Weights of a small GPT-style language model, trained from scratch on English Wikipedia: 99.5M parameters, 4573 steps.
Each number is 128 + 24 x the weight over its row's rms, rounded and kept within 0 to 255. Layers, rows and columns count from 0. Numbers have three digits each. The size before them is the row's rms in percent of the matrix's.

# up: layer 5 MLP up, 2048x768, rms 0.0676, rows 1242-1281, columns 240-287
# down: layer 5 MLP down (transposed), 2048x768, rms 0.065, rows 1242-1281, columns 240-287
# gate: layer 5 MLP gate, 2048x768, rms 0.0657, rows 1243-1282, columns 240-287
up1242 099:127115128148112135148154137125130143142120141125094161152154129149132183136106092119112160183124130140097120136085122121110129126156131167121155
down1242 100:166156105127170102127070108134120098135119101126168134071143154146106167163148145133090100086109119086151155143088147157105131123148153130144152
gate1243 097:101098077176132147110117105122150117061140120149090100114127110159161106099144172131104109148142120155167135139141124166062115113132130091134096
up1243 098:160119182108135096120128152066144115128104125100157101134149110124136116110100145137151128134133162104173120146136111121141063113151123135117102
down1243 099:146154138115120096121138148145107105145142118167132158147125137096106121128162089099093143122098122136130139163129155123127141150129094124098151
gate1244 101:147144140130163126153099109138108159101099162115142102159138172126133152134138083138132102113085117145152125105173137093122160179084079115115109
up1244 098:193144124138147108127104097157140136131138101129103137167108081118137127138140129144178102139147115153135166151162130088156135148132120125164109
down1244 102:112120150143106138162090127124140126114125131118095110141158130188146136165080144108100127133125126153151123117136115148094143101159152125119155
gate1245 097:155106151111132110129140126131096139144139100076135167119084123124113124161133097120125130114143163107139102103120118129154118103131103119120150
up1245 102:136110121110111118179097095125155160149113090107175146132115129155164161077167143161169099087123112098095135128159143145110096113114115088124047
down1245 102:141151092112116151163081131147121105147146155150179129129116129164139144097114092147148093068109117135092126158134132114093103115136149112129139
gate1246 098:100148104098151156150129124177124140195102101121130113107104105115108143131124093132135145160085101111136163054142123062123118128144149140104100
up1246 103:127082157119116119110141173068168150124144149121099105133145096144108165133166146112121148092151140123145134153148111120124125106172130091172126
down1246 107:137125137138133144163164121159134146080091145122125121116127113153125106105095102107154160138091142168152122142125159153118153149129126106138133
gate1247 100:105106079122103113089113132120150120123072132141104178143116131116104100102150141141100111121158151155183168149115148133124105142115115099144130
up1247 098:156117134110099121117095139113108129121153150125146145151112117109153116153114136081119117129124124168122137137102117118089124073141139148152106
down1247 104:116110131175106071144143124111112160166158131133129173114155147152106137172137122124133148134163165119169128128127119150140140108175172097110102
gate1248 106:099087116121156086123098115145155134135114129173089134105129125155118165122097148116101098154138153086121126128131121149093151190137094170158087
up1248 104:113120121139191093143126137088127141127149173145105151113192077122106170143128143117126149133095173135079127156112118129114131147086159149126072
down1248 103:123110134114122123112129083100141142084173179118142190159139126121161127096153134143114192140073120140119144160102130113140156120139141131112113
gate1249 104:152144115126136095191150143132101114122142131144136146076127078152131105152121117113111116114105123117129154109133127098181144122110128145111126
up1249 098:089141104137104138141155159112088123130105157111145119126119132118036135099158131102113143136163105166139111112190140124148151140156101140154165
down1249 088:121147156134140087160174152140149116096103115154107152094168097098141120152092117114121144124121155110113132160090105137170124103119103117112121
gate1250 097:120112139126138155121150120125110105110126171133115130107107101124164121143128125129101161155153157149071127071168088176149077129144121135126087
up1250 097:152105137148143169183167106155098127113119089162141157141129150134152110134188143133089130132168164107134149096142153105151094162137139159076090
down1250 101:108137126124164167083126154139109146119146130116137079124154187110122120109117150118116139138135177159178116167120158124095125107090114141138130
gate1251 097:124149160095094116103114078121120129157130160133132131177154116112112125140137163104122162182152132148161107133087107143163141092092156086149091
up1251 103:083131149142139097149128132120130087118098121141140102150137095124078135117119146129154120120141114125119114117115139167099129108162115140130144
down1251 102:130145188179104140168125133139123110145118140133105151160126138116133168137116146137111154128104135117067169079101139100124142134108102109163141
gate1252 095:160168170130144121131150166116144141128077148109076120107140110130102079114155121124122136099148119148155152063105135175120179139167104134095108
up1252 095:134112138145130123138109166131141092134105136141124118092088090137125112157152115091143139126115107108173097153103126144111120115124151147105146
down1252 101:172100142117103173151082129103136151156165110149132139116082146117149091142121150100094114136119102191141175129127111128147112110143125122134132
gate1253 104:128144129100119131136059118129119157122103133115120115094145156127124108131127132135127100159125113159130121103129135134117070142126159151092121
up1253 103:111117142117148120129067150086102146112127099115131146143112128118177102149112138118115134133122130075119188134114152139114138106087112167168154
down1253 102:123153113108110145118117143141130128093114169142110137120125126112110138144080108136111121107136130095137108161123126145114107117120131122140141
gate1254 102:122132128135194104169145124068122093176125144110107155130149138170148120145112110161111128172101148161143123072111081111128137092105120068144151
up1254 098:144115086151146138117089127117103128154121117176118157140119158120137105144121119150123140150168054094151125115129135082111158107149108083073134
down1254 094:109111135150146099132155098119158134155115107134121153117106151110108137136109190119116125132133112125142090112102168082087116155145095097159107
gate1255 111:153121113116097129122103140130150149111146125141147140164082128171128159132138121181080148155114109110124125159145138084108113144164126122142136
up1255 110:095166087141165124155171133105120114150092133151123099135139143106112141101138082103155089135140122137116132141077113146123134139131143112146116
down1255 108:127164138145098137114132098204137118159138138123155117154135144133134133114133112143130123117161138141119113071123119148136120116162107117099156
gate1256 097:090105137167084129123138119123157169141141142118091119117142126120115133125150142131097109123118138150091140068126105158145099122135131126133141
up1256 091:115122143117112101113134156126153113162177137143136135093140117126105182126125149130140145149138106127108132124088095121116108126160129105112087
down1256 101:092135086123157110129137157096134119099135124128140149130139120110146123164092132159125141128122150092165171158165097112108127105159116196140103
gate1257 110:108149090118111088113161117143055095099112109102142134158125156153120167165132114117116119118149142120107116124108093120128156119117076118123143
up1257 107:095113154110151127140135109103110116108121155121128141161119110125076150141142126137144129084135131156066138106122120122127127131136105136139102
down1257 109:115116126051147121161137095102134136079084095108167139141168124122131107139145144150105150163124112157121171104118125160111129139102085164113132
gate1258 096:144125137131123103133091151133128095186129098099132140125133121150103098132093125160135127117133070142168123151169123108093145129166108109168150
up1258 096:158124166181107113115136147165125112124115110094139176143155115137142148121108111155139105119150109077133182136132142096127189110144126103114148
down1258 103:067160115112135113135108108144136101086127146104089145131131157165102098168144165145102143129124124112111159084143117140132111098086078145142151
gate1259 095:123131138113156173118167121105172137157154111129129091121112155132111139138119112141127100124123128086115137110120164148099117127124144113121151
up1259 096:123109142098132137140123100127129130139122136146114133135118178150115109122170149107137060129174154132124128129149118121133137123139153139096131
down1259 099:147146087109095112137150097105160125085084147097113153142104132120150075152128140145109115118135125108142122112108107125141091139155099124089122
gate1260 099:129083116098106121138108149113165127149116137111146131118165137100189157109118082117082088112078152145155118061116118115124134123091120123131119
up1260 094:116089116093112142130132137126112163144174114155091137158093133129067111143154092118142120149139094127145145131125134147158133121134079138115157
down1260 102:123146150142160147110120124098136151092145147066113139149104114133077151152108111142154162114125086142125104155111129161137155122141145125074109
gate1261 093:064135136107139105112153112142110116104144166134102218182162148124104118125132098146135153135123113113159117149139108125099137159071125097130164
up1261 096:156079150159156112097126124118121094139142157103139110127130156085156132142097160153123137133116100158133096132130099107131183164129122161140128
down1261 096:140152128110136103122139099119101105135123148146137173168112148101133126093137082089161103126131155141166086118134174101128160086124090145112129
gate1262 097:124106129090142112187162080161132132102138153131152138107064115141084172151145128124132111145127170106150157143137144161170125138134082128128165
up1262 100:100104123129131161119127144153103145084105125123157148137158077136121124107159072128138140153137131120112126160183107162119120132120112158112162
down1262 102:128132184159116112142147151118144117112165139115125121127118109135134142100161142137186126153111089117119126115120158084099117170126114116108118
gate1263 101:101103117151167097121149116148121152113118167132173147141144155151103110138168155099156143123094136116187126134102118156119131138156145125150103
up1263 101:164148167110076100140153145106152079174131159127114146108111106108127129161096136102115135142082122108145080131130115144055177120130165118143151
down1263 102:148101154149120135131156119146150130111117151186090105126109187103136105137162134106105144155121129148122099124116127106114114129109114111129111
gate1264 097:133156105119142098102175114122092134110111106116093178135136177129169108115160112191131148144116073123085103110135120139153128143129133120114160
up1264 101:113108134139123142133121155147129155124106133118115153153207122135129092131072147094107141190153132129083147130113116155143166095140173147139153
down1264 102:139118125112132142194137112148129111129115142170117111134127149081124130117125137154104125132173135084107100117098096148136102149132134123148072
gate1265 103:141163131075120133104154117108138111148132162111160106128166087124101083144125129120165118115123142130113157173126137143099138163082168133093146
up1265 101:121141116119111123065148121149138123129140125124134152098124113145110147116144118125092173137139080080087114131130174079140169135141151111111131
down1265 103:117140121116113134129116123166167138138104130088154107111107117096133182151096153141118107104123143117124142143071155140135154103152156095152154
gate1266 103:143099152126120131123103144114163158088143121108109159130115118128120135139134110113111157134134159103100114111181109109156104107168110113113119
up1266 099:099129155136144135098147091107147105157153113158072104147174165161154137140137131151099124116148113130159137134136099108129126152135171126119135
down1266 104:138112126085133154107110105089143142123123117175139170162095199133121115109109127144143112131121096107125116147129157106158081119131152117131135
gate1267 097:131113133152123160096071154158165102167163130149121129150088150182102151126152101148094118166140129132130143137163140148108083166120112161145160
up1267 095:133125148176109085163122162156155128152117140124126161150130138109118167144121147115144081159139100153153132169121115123119102134135135124122121
down1267 097:135138162130107162134131152108158132176130124120150172119170135114134124108107114092118102117144154120083137104115148097115161135125123116155135
gate1268 115:099159128157123112138117135165111106089115110163122143135109132168123132169113120161113114117137127133139072079135121112114117095132099119133141
up1268 106:111148110094140090124136144127135140120120181096150157074116120130131172115123129131148126116128117140155113149087209117145157109129154136134107
down1268 106:132093158129146152141147155130134167157143126065109126134104129139129145138139151117118103081121136120150118131105136222099122137182116163152153
gate1269 112:108122149137139105119142123126130159185103118095117142152146155157100169134097103158107170113098139149115083092144112188135128148117141127088140
up1269 111:094165098153102125140123158157098145141115127146167158109086135137172116139130161125150142110144122132164148131156150128132177110134131142121147
down1269 102:138155128108123133106119123088095174121124099114143136117106131120162158110105121111127127145131125096106073147126113145137143126103115111084118
gate1270 121:138139145123130095122113121124089126139119146123107107097106114096139131133109146123151134115117143170088102129163092124154123155167124098122125
up1270 117:139167111136141112102177121131119127127122171171122120141112136103165127106111118158114079091117115154082109107143124085154138139133158109151109
down1270 097:122105159127144094169128103113108102158150138131141120125110100100123125118132121116140143119120137127124108095149081094161082115114129125093135
gate1271 093:094108111155132175080129149129122114111078112111090126112140146147134124130092125155090151156053148127099109140122143127147119125133159116110106
up1271 095:135116090150142106091138124087125139110136110114098076137133175087156145061107122139127176101137144129079067122108179092136156134110123108124146
down1271 098:120129142128094154146078154111194108130141137141130141105146181101131110141106159136125121129132151176100130142156115108123119140131163101132148
gate1272 102:137139154153142130121113092139168168130089148106083112174148148172110139125099124135146142097128113141093128150073126132121135096096129148177150
up1272 100:147114133118092124047151109136100130162195137108141136110118098107102117084148116128139130100118133091078073124137099138103148108109111089090120
down1272 096:149126127139137158190104141143139103152116120141148173141120146123126124124108129121117141151111135132149120127150105149117141087138149119136156
gate1273 109:121125175143127140097148125105128121155115150109089125191140117133101154110145115148100106113115119142102140079079104136160168148127104156119144
up1273 105:139103082123105101151132126156142120142136129095106139154085145099146111116121140156136116108177097124116183138091088130092061185107145132117141
down1273 102:088137133096096140155085101135123125128152129121087185097095109109138092102137123112113106082176105116120112125144093133109137132122167126148102
gate1274 097:122144098113085121109099143106121145163125152111132119178137124128167179124133128108171136089117150115126128071120096135098140135128166153144096
up1274 100:121151161149142120162132111124110122093127095137075129076124203144078119126189117091132111147117141098175156156162157109167114153117126092119147
down1274 106:114094150149173197155131163103123102078138092139120122118148100109120088117143118087150140148146135128126154119140172103118101167142142092170143
gate1275 101:114141163136135091101123125123177153131184117137131143119158095135077133119109133118101153133137117131105129099134103097123152131119140085157145
up1275 100:097125120144147162100117141122130087119104112123109167158052122130153159125143123164113113159152181122159107134145133152129136122158119112138137
down1275 096:135120158158101133136156155141144121168137138140155088128103134099127113149141152112122123146125111111108120153143158098150111125144117153137151
gate1276 098:097126127123148084156101148103093126131139163137174163097133111164104136112112162080136122148105146143168137119157150103099149113122087113149143
up1276 096:136113121151102101115096113104125129080121096182127131149126115145126132170154103101123112168168107104110152172141144135159149141126131134157098
down1276 096:113142120094121090121115132099124156100110137100120119140120142142119152133160162144128084109114083143150121129112131181150110145110107116148106
gate1277 108:104142148141115142102148168153130104171166110101172102093128145138155180111082136159146104177174169147154059140116082147141168145138074123103169
up1277 110:133122122117106088120126131163145117150117148099128101100087132108174106125127134153115142165141137154117101163117104153123095125085086130109142
down1277 106:108130099115135106142124120152189111144092102193148127120129105145155110163160185119135162154171159142182136154148135140162101173118134122148101
gate1278 089:155159124061122160140127153108161112146131129150146124108164160134155114141140154158110125084144143109095137088157106091089147172141135123114115
up1278 090:119076116154116162155127138109079129115091130154123163186142094125083113126144101117166130132128133154133126102086126124153164130104090091142114
down1278 097:154120107089151159111088096124119083140112129148159088129111136165105121163079172113131115137120176139128128124124132125106139094123136169144141
gate1279 110:128129142113120106099091170108106165086122119120115136138118108083152132168136079145128129153145124090121131116095092107123152139134144130088122
up1279 105:117081146128141159091084115126130123140131118152130163114126120140122124133156126140124126144126116119152142166178203161110115142136146132136151
down1279 111:110117126109164096160138135104173145172113134102141126131118137102129131152109111090109145138132125112159100132140154164152106115126139100114110
gate1280 106:096148086127109124090126106131126142149100124122109112095118092111131130133124122176107147135125143125141121153145112112124112112123096111136176
up1280 102:100122128098123160138162115113124119076146140142135100135105121103115123135153134101150201144146112166120126135152142107123094123119090124180116
down1280 104:111115167117120145129179125133109128079123112132084116177109148104105153074134115121157135120145153140120105120143126078142074116119147100142084
gate1281 088:111142106098152163086147124105108122117131081113141135139113122125132139170115130112112116146100111173113148108116154120102096125115142110127099
up1281 091:117078100130119078118072142134127142079172149105186112142138129111152098154129132092081125128123097155131126114128123152123137120138154128153121
down1281 086:118111126103128149124071095137094188100119150128138090157165154145137123138143127134118140108145129148134142096126140147117133106091130135098112
gate1282 104:145165141103142117148098120112174123153097137089145163144114149131173121122113170144118098165129116163107128110127122118181112127086149113142119